config = dict(
    n_layer=12,
    d_model=640,
    n_head=5,
    n_kv_head=1,
    head_dim=128,
    d_mlp=1728,
    vocab_size=18550,
    activation='swiglu',
    norm='rmsnorm',
    norm_place='pre',
    norm_eps=1e-06,
    positions='rope',
    rope_base=10000.0,
    rope_fraction=0.75,
    qk_norm=False,
    attn_scale=0.0884,
    bias='none',
    tie_embeddings=False,
    parallel_block=False,
    init='normal',
    init_std_qkv=0.0202,
    init_std_o=0.0,
    init_std_up=0.0202,
    init_std_down=0.0,
    optimizer='adamw',
    lr=0.00081,
    beta1=0.9,
    beta2=0.99,
    weight_decay=0.15,
    lr_head=0.00546,
    warmup_steps=259,
    schedule='cos',
    final_lr_fraction=0.0,
    batch_tokens=[131072, 262144, 524288, 1048576],
    seq_len=1024,
    doc_mask=True,
    train_tokens=1573000000,
    steps=3731,
    dataset='wikipedia_en',
)
Each number is 128 + 24 x the weight over its row's rms, rounded and kept within 0 to 255. Layers, rows and columns count from 0. Numbers have three digits each. The size before them is the row's rms in percent of the matrix's.

# layer 8 MLP gate, 1728x640, rms 0.0391, rows 1199-1298, columns 576-639
092:088147144153138107186107152141107118176110121114127135147130171119137130116175131141143116137086089141147102109174119107092100109103114121123141120146112150082129095162149149121147110131101114
095:155159158170190144131145162179132152165130138125177110156166122103156134110147122075120172111141128136138102116107121149118123113159157124128147120103111137130158133158106155123128074112127136
089:108128106131160129096138141106132085146110127124134149097090134137152120166142131129141132105121122108106119170117110104104153099140129135124132167127137112144117164153127108139130105143124094
100:126145132120166104154141146095121140131113123132123129132168135158140142107123142116120109134150093111133163120116138096133150139138131133110104123102156132119123188154142105103141160119083122
093:125128153120142112116074138117098144156112149091121117162128118092108172137121102159132141089132138098217148122085101129112117152112113115105138121113154086150117158147147139117155139114154162
104:152116121134124128125141142112129116143139177087097093151146123133164114126136110115181176130139132151143126126131171127138139091136121117101147133125124170067158176117140120153120124137116123
093:148085110150148123117161119108087115173131138158108148185169097155109121118136129119114146154124100134103119141095136113127134132129129096186109136146125133092146072190099083150145109149147092
095:121131102129097152109127123123121160172160074126079110131139093129087106128143107105112132118099148149170138171135176101104093123088124142128144125191123152105143116118142129115096110153132145
090:164140131106137060157093149149145101104138116127135134119142125080126150181113144113157171123149108130151083118148126119134146072172156151164148112161104160129158107110118127118126136151130104
098:112139113102152118135124140114137177115181100089095129135092150131151104144149119149124107113135161102150138126136130100140146163159138117154108121152116100167141102111103108076112108144115155
108:153138101137087118107104108130092140176119159117099103129117105125142144138098122137115133176109150100115183130143142131141184119165106132146171113154114130133119096114120117104103133107096101
106:119101135134167106103119102142123094158170114095118186126112129088154143165116125098089126144116135160112166124132173141147130128129107127089111104152124098121136177119178109126131122127109125
106:137113146106170119112138157127113113081137099099147126114147106125159112143116109126133177131140107156172129118137114113096139123107101099121121166117146121127124108150141194137139118144122106
101:179119156121121135151118126097132134114143107128139151116126118096127124123104125083169144132128140093115135095151113168187104140119139114133097162140123119143151151140136154114140100147117084
094:152125122137129111125157121133148135100106169134148120105087105101162113136160130061114120182131127112130085136128127119112096091113124149180090125218107150131119141118154161108110097168119076
100:151148133181116129130093130095129147167153122148090134162123154116160120121123106161129131165132141129120151135133135070084135140115116142106100076089130148128093104096128119119064113143121101
106:119127071139145151144156121125165125160123130165140111100123133134123109083124090095119114135148120097153138146152132123127174111133177092144127135093147118131153097173125135120133146122119108
092:112136141167159138101139166133129100114101132111130157156144125104087149161098072134120143120148117119140091144154088119119103078097141166112129113135168132094117131106095133099125116132152142
095:089140110160168151148144148077126104129143109141122101162104140122114129136128089090126134120112107143177093107111136084143107122136130089151105151103134087128144068126121142149182103146138074
105:131099167155112117108127128151082134097094160099096147132147177084171115119124120101140141116079131150116138150142164102091129104134121145098160088144155111142136106096121143150124077138156130
100:130138117116113126166109154152160155136137081146108135084109137147089135172139150129130164119135137155135102099095114118078099106129130123141167094068105111081142180156143085090153113107093133
110:117159115149122132107118096113128089089166175101065103108135131121130108130147107148123138165126156102142170180141099123132124143144124130073117089115114138145135131117121146119147122107128095
104:133117106116119143158111162131111136159110151097106123115118151106113127144147096063162108152114095177150085087084116101134154121150132129097134101153121106124106147081127135083094178131155091
100:120177128159145122107115153115116154154152132144111152113135132133110109087108113143116131140145132139125132106174143164180161122100106124143117109115090127144142173171123119147087116099112149
096:171099069128105120159119139087111098158103124103116107146104119104147119138181133140122085107137155103144103116095118121097147126089139144128150112106077156121131102107117146141115132116111127
098:144149116128135096184117138133119151153161123126157130111112128133137116137126135190146163126131149149126095123152121107170133141139109113116099149067123114138116127123133113120145137095170141
102:126150143104115132079099114133143160117120072082164178096128143138079122141125133094144113071106123148132095139162167136161092130133125138129132141131131114090111145086148134112132119133085096
098:134130137124133138144110155095116159113143184128142158162148093172120123091119109080119158150126127144110132122150149145144185126150144110146120040158123106149141099127138148120136148128130103
104:116090131142076139136124135109162135146113099110150115125139120115147163119125129121109115181147110143116137090120138138111159069142105147168113129123112180100141111144121129116140135131087100
089:133090149114151170078122146122161122081118088134151132121133135140144133139130093118112123133105152143118143103113127125150080124123107107112099130158157135092128109133126150115129125151158145
100:096140106148140121126118106101116101133106117181123136102131159128163139080112118130130125152141121191130129082102121112126103146090125148101126115138128154158133132156127140148104092134143129
102:090176115084096094134132182094132092120134143107146127139120127107155113074137127124116155158119121124182142135091162099125130154152129121126109097118158083094120109143115114096122156092078174
111:179108080095118180130157132108105124119142109144111157125116109140126135142179110152120153125111139107169077117137059119133121136150167153136163097133128115101176100100119107120131126103104152
104:182112133099113144133139153100107146154123154114094130133138118125108143156102136136136111145130103138109136125136119101114147140100130154079155121159132155144131163142141143149119156155147124
110:170148107116137097169105128140119131174136098096103138106097157129148135164113171141105119162123142146141170161104095141075124098180083130131157100121147100117116163070165164150098145086124080
118:126127118140117143137123134128130108129149168113118157146101181137163137107109074102148168140149130171124089125123162156166155149136138154113108109134105103140157110141140137069120140123152117
097:138162119164158144083103125101116090109101117151101122157133115093124118163101117105116161110147119105137127109153116144146139125123096107126131132105071130149126143112159120151124202144120126
099:124048110146116106084171098139115121150147083119086139151131161086151145117130097151184122147115145136157189127138131113113099153096149150131106127106113112117097109109145114087095124125129110
097:109075139083169130197125131123131141143128137099127137145134064143119087147134117117146158111091094119102154116087129107105143114124164089108174114130137108106087132128143138154131137124124137
101:168150111109146146157157133149142089157132106131115128117087142105148116176162114116153132145133129151136097133097114117139132146157119107144170117126134122120152121131159140097123184112136059
106:140146114114086121150166114156131159118131131129096109146065121141131124157133121091146114144132148112127151094155146098178131089112123128122132092138082122111107103146149091125133136136107156
108:158187114192106094119123119111143133153123139099095140102134157160166136157132110114161128151153144133124094119124094099144161160162149126155095104116121165143157131131143124122136135155120124
098:165111098112124142158082122139111158185142195107094090119130132135157103093152131139134129169119172109111116156109112117106127135141110102115163142124133156112124157111175148080082162134135122
096:158146087116117159116073127130120118123120143115154129113147159173149118148142130115080088167138122108145078099107140160124131143134123143134091138161096121122127105130173113129150124123141134
105:165142122102113106144151139141134096134163085093136142129143088111172115098112101102153164092129150149151122177135119076058140125153139101149124113145123112100106101132137141134139089167105108
099:148099130126131117165134175120130182125185126151174145093122110116159086096178106123124118156114172098151117148143094107156149130157151115121119167102099099119129111111134131149153134093146152
102:098136167119136091161125120116138110113136103107120099132125094106139093121123128103136128124160145129175144133112116113113125119147120113120140079168116146119116169131103157106120127165134088
107:147136135100148141157147122165133085103127138119088156123129113104118108109131145106157176139113203124129117114129157149122169182134123168144112073150101103129122124127127141136121134115112117
103:123141143130163114122105130144128136123095101119124179175077085095170095171124121105116172160121133118144123140099130119127123133112105154150120108147116111093136132137129145103146135146098142
101:137131133103131097089077153106120080147150109134123109130151123107136090166144118150121142125117158114118156118101092152093133128112131148142118113115099147121153134143132125130116124111118135
100:167118090143140150154099092121151114113104138142107140114117114117142135100130137123088135133154143087130066098143113138130142188160090124122100113151113121119123145160163102143107128147119132
096:122124145131159128138139168118121146121132128133102067097158115133148090128129106174066089102102158131177131131126107107109118155098140143107111139144099101134131145123111117116091154100126191
107:128103097084110092152063180106150139178154126111093122141131132114160134155125131159115137142117132125145168097136095094082120130151124095152114109134126123114113108082134155161145137168094125
096:108146154157135133126109177159148114173106084122117159152155141159127145160141114141109153127134170117148113164166108085138184137139134127057130097127118146139128123120107127122083136138150120
105:150161119125140143091102120130101137149133140110097100099143123117153092096170116154105131120149111130127129088129071093148075121097132123070131074136144141129120155143145124112127139155109189
094:071151090120114127137088153113103081153140146154172122093096118151148102111113109131137111138107102124160124147147115121123138149079108125159133085119097122097108098122092151110141095113152096
101:149155127134101152125097148168173093138141114123129147104087089136138117135174153119145166134110185143152109160121143134107120142095126117164136100091133145102084159116157103155096116125118145
098:163123057180093139094137142131131101107164129127122116118126146084073082123119134152112113134155140131136092128181122133143144130160152154115144099105075122127182126130112056115105090114109163
098:164167118076129105132098110134160132089140087145144128177089165167113075117123106143092111113147133155144119105159169160098144111131115144140125095113129096149136098101097075142104141161115094
102:152132146119152121126103125109137094102135142153094121154128138128131127122121165110107109105115185107186159138109083078099111105099097115141101156147130113077133129145168120139147134128094113
102:119106114149100107102105149125114144093130127134099143116115129111165116132137116128150142128156160117123135124140102150165152214165169148122116088080123162132159150152122181105204129141137116
105:108101117151114088131137113125125077160127088115102084165144162153127112140109105094140116168091107083114107108118121113109163149138152119141116123121143128096115140094109125139163137122118118
094:092128111123118104135101109120125113122119136123140094124124168122143161126162123118090120134119123123142161144111147117139106150161137162108123161134058209104130111108117078163118121132123066
101:144125091072139098070099084121076166155091136131159173125083112175164091126124145134135146171116132143148157147129076060127137128149172097135135109127121134129148135114112138123092152108163118
104:145167135147170094145114099145116167099154087120129091130107117137131139155082094128097143153126093155174148138113142117131143110138155127098140123122081131135068117130156139113134144116092143
094:171132172088141145101163118137132118170127131118147137096110130116138124134131144114133123146152134111137088109134108119108148160165114130135129099148040120097131093079133134135092119122137130
096:190090110126127161112145173133118124136133140140158109141077064123167100155106144106145079156127147127094155121165167124116097130162136077100109089141166080119101150125132124194129153140127121
087:097126149070140165143166136149133096146125111128124167089119113168106084144123104121183134089158123118106153121165161118096126092144145129142129107138094143100100125153129079193115096138153133
097:163129123144116105107158092141170128126148099132161124120175126124095156118161110118043133124118133120194086112175102125143136151103130101128105106107126135098116140114085083136143129119104136
094:155143128134153110145152184085098143104070106096101107129141152105126131103091148111072109165153137155110141138113130127145059125119151116190105145135136117140119095144113130112141110170161151
090:140166123134129081139137086069136127129088163180115114123139143160135184144139109129157138103158120114131138163152083109104179132115109107150120119142110116131098140138155136143165124161064144
104:152149152107137152124119120145136131141123162122107098142103151119094119106136145135115125128119179145107160092126120084109133137142142102148134091158173147179151130141169156164096139139143153
107:197103124149124119125095099114094124162149110120114080159106142154134119074148125130093110140127111105118146097120117091132163148120162132186089095139133150089099109124146181165087136134134143
104:081113129124128124080137133110124092103173153092146138134110119162154121118141108141128143159134142113129113136131132137163132107175124163181111143140127095153138130117142154101129133112102109
097:105113150155141146147152174144118126140123130145138147149101081086160112135172137133111140151133114097114134101148141113125164138096127127101115124134104189122105128106125129090092130115089100
109:114109109138141073171075126100131112162137143116079156139130154135147083133145122078123135181118126085140077119162124126120121141138152129141103135140080134145120143098131088122147127113104142
096:122145119141134053118098123100115164093146139106136129105140144121134127139137116119087100129117102126126143085122086121123117159151109132155118124112120168111098127133110112126119105161150156
092:124148128119115152169111147137151117143116107130113140150094088133120065139155160131142141111114084116164160141119152160103126130146150095132153121098141128099098116136120182132153139112136131
100:109075137122169125127143149139137083143086135139136134118109115163098125140131105108153120157054130105161138131111153087161153145189166097126116134106144087108120119127129159113154121102111120
091:164134104141132114149132086101125121081107132127124154194147126171103126139094105117118140128117126084164086104123128097139128128150135123138137062156088122139124126113146115192148090185139144
111:139141094170122138107151184115133133168142130127136119144118158144142098140170077146120106178097177088136144107144151136150155117174175092148140117111088159129092137128124124124121192137128112
094:136125147115149144112163101125118134119135156137136132116113140091160117132135135123139113122087148121122140107140086116113095109133127106122108157157089137150171151101130121162185100183077106
101:170116116103164168128132118102137111174109128104109160145105139115140082155121151086143148150130115077144130088111139158116123143123140124128114151141164129131105131136149136110132074147155118
105:125137169151177091108095118094133107152139128137139144123119119158101104153109182076105120084135118112151124119095078131068151135107102138179108170128127109099147129134144121111157131139101093
105:107098141094151137143100094144122115145164103140105142107124173107105143121118115143112138146130135107131131122117141101150123173151134162176088108147088133116162124097181122140117128148129101
102:167144108161162117124118189109112109180110108120111182139102145126145190150147138161078130155100153134115141152110118121105113108160127129122080105101132172160103119094140123089147133130117124
101:127136082160103114178129148125120151136127105085132086104105157127110126150157112130124141104140164138162138118134092135076156140137144149126130087129120115103100127129127147126133171138121111
103:152155115171130116163065109095132100130118132137149107136132137162127103171135111088113144129118118097133119082138154116114142126089130099117124155148110104157088145094125102108191132139104111
094:144097140152129112178110112137126150110133128074158087135150152096087096133096129145172086094121078126140153150121159108162133060117170131112131115108197098081089107131118142111085099107119139
097:135144108190102118140094120154115100115125126107135089183112165173105166182125087168118164134124098133132146125111132150158097125097154111132104128105091080148107113137161112139141112131141139
096:118110097131123160127154132067124122142141127138141105166143126187125163073195109085107161102112123109139105139099099125117160132121124122138140145146088116116122095170101076142157137160121115
094:133116094152154166138168149092141150121124103110097113130156138131123144145107071158087152128110130130116155103152100091121150131145152141127141101128150063108132122138151133115118130157118127
108:129146101133151092126128149092136121151146123156093188110148156122117107135125142086147127192112168131119106142107141131173154160141137180111094121107125147127141151118131143098120144120137113
092:148156175094164143122132128132152095099084139110153152109125138109102129086111169130134129160153141090122116109128111121135113091146169110145147148139105130094118138149158135109127152170113141
100:146136126128120111088108104118127110137155133124113137164163125144122095130141105095124090158136119154122130143141112162140098113113146127141122124141147103160150113135121163086107135091121133
101:115110125164124168142116154124106110180116102125123154119117104137125155166113036130169124161060084105135143116091142112105152128156155137134172125114132126120151113117118127102137140127147137
099:103134164157095075165128124136123120116123171136135149117135099072135115138117140096104124108159136107125086147168152088120137171163145116120148142123129141164121120117175128115107135151111105
092:132077110121144158133122085115120091132140122135101154110105120102109142136080126122136135163120139122094121080121124133087146153122139095148133136119129133144096152118127112154121143141149109
090:130111131106157140156139110143103125171146140069113140138127105156155116117116104083129155162093128145115158086106101127151134128111124107112137108102112117083141117145139134145152133128103181
101:112156093116145118134093130136095088135146139093129133119142167122142136127106100150132142119151108147104100140092083119157109151134141134152139099147129152108124137142184129140171158117148115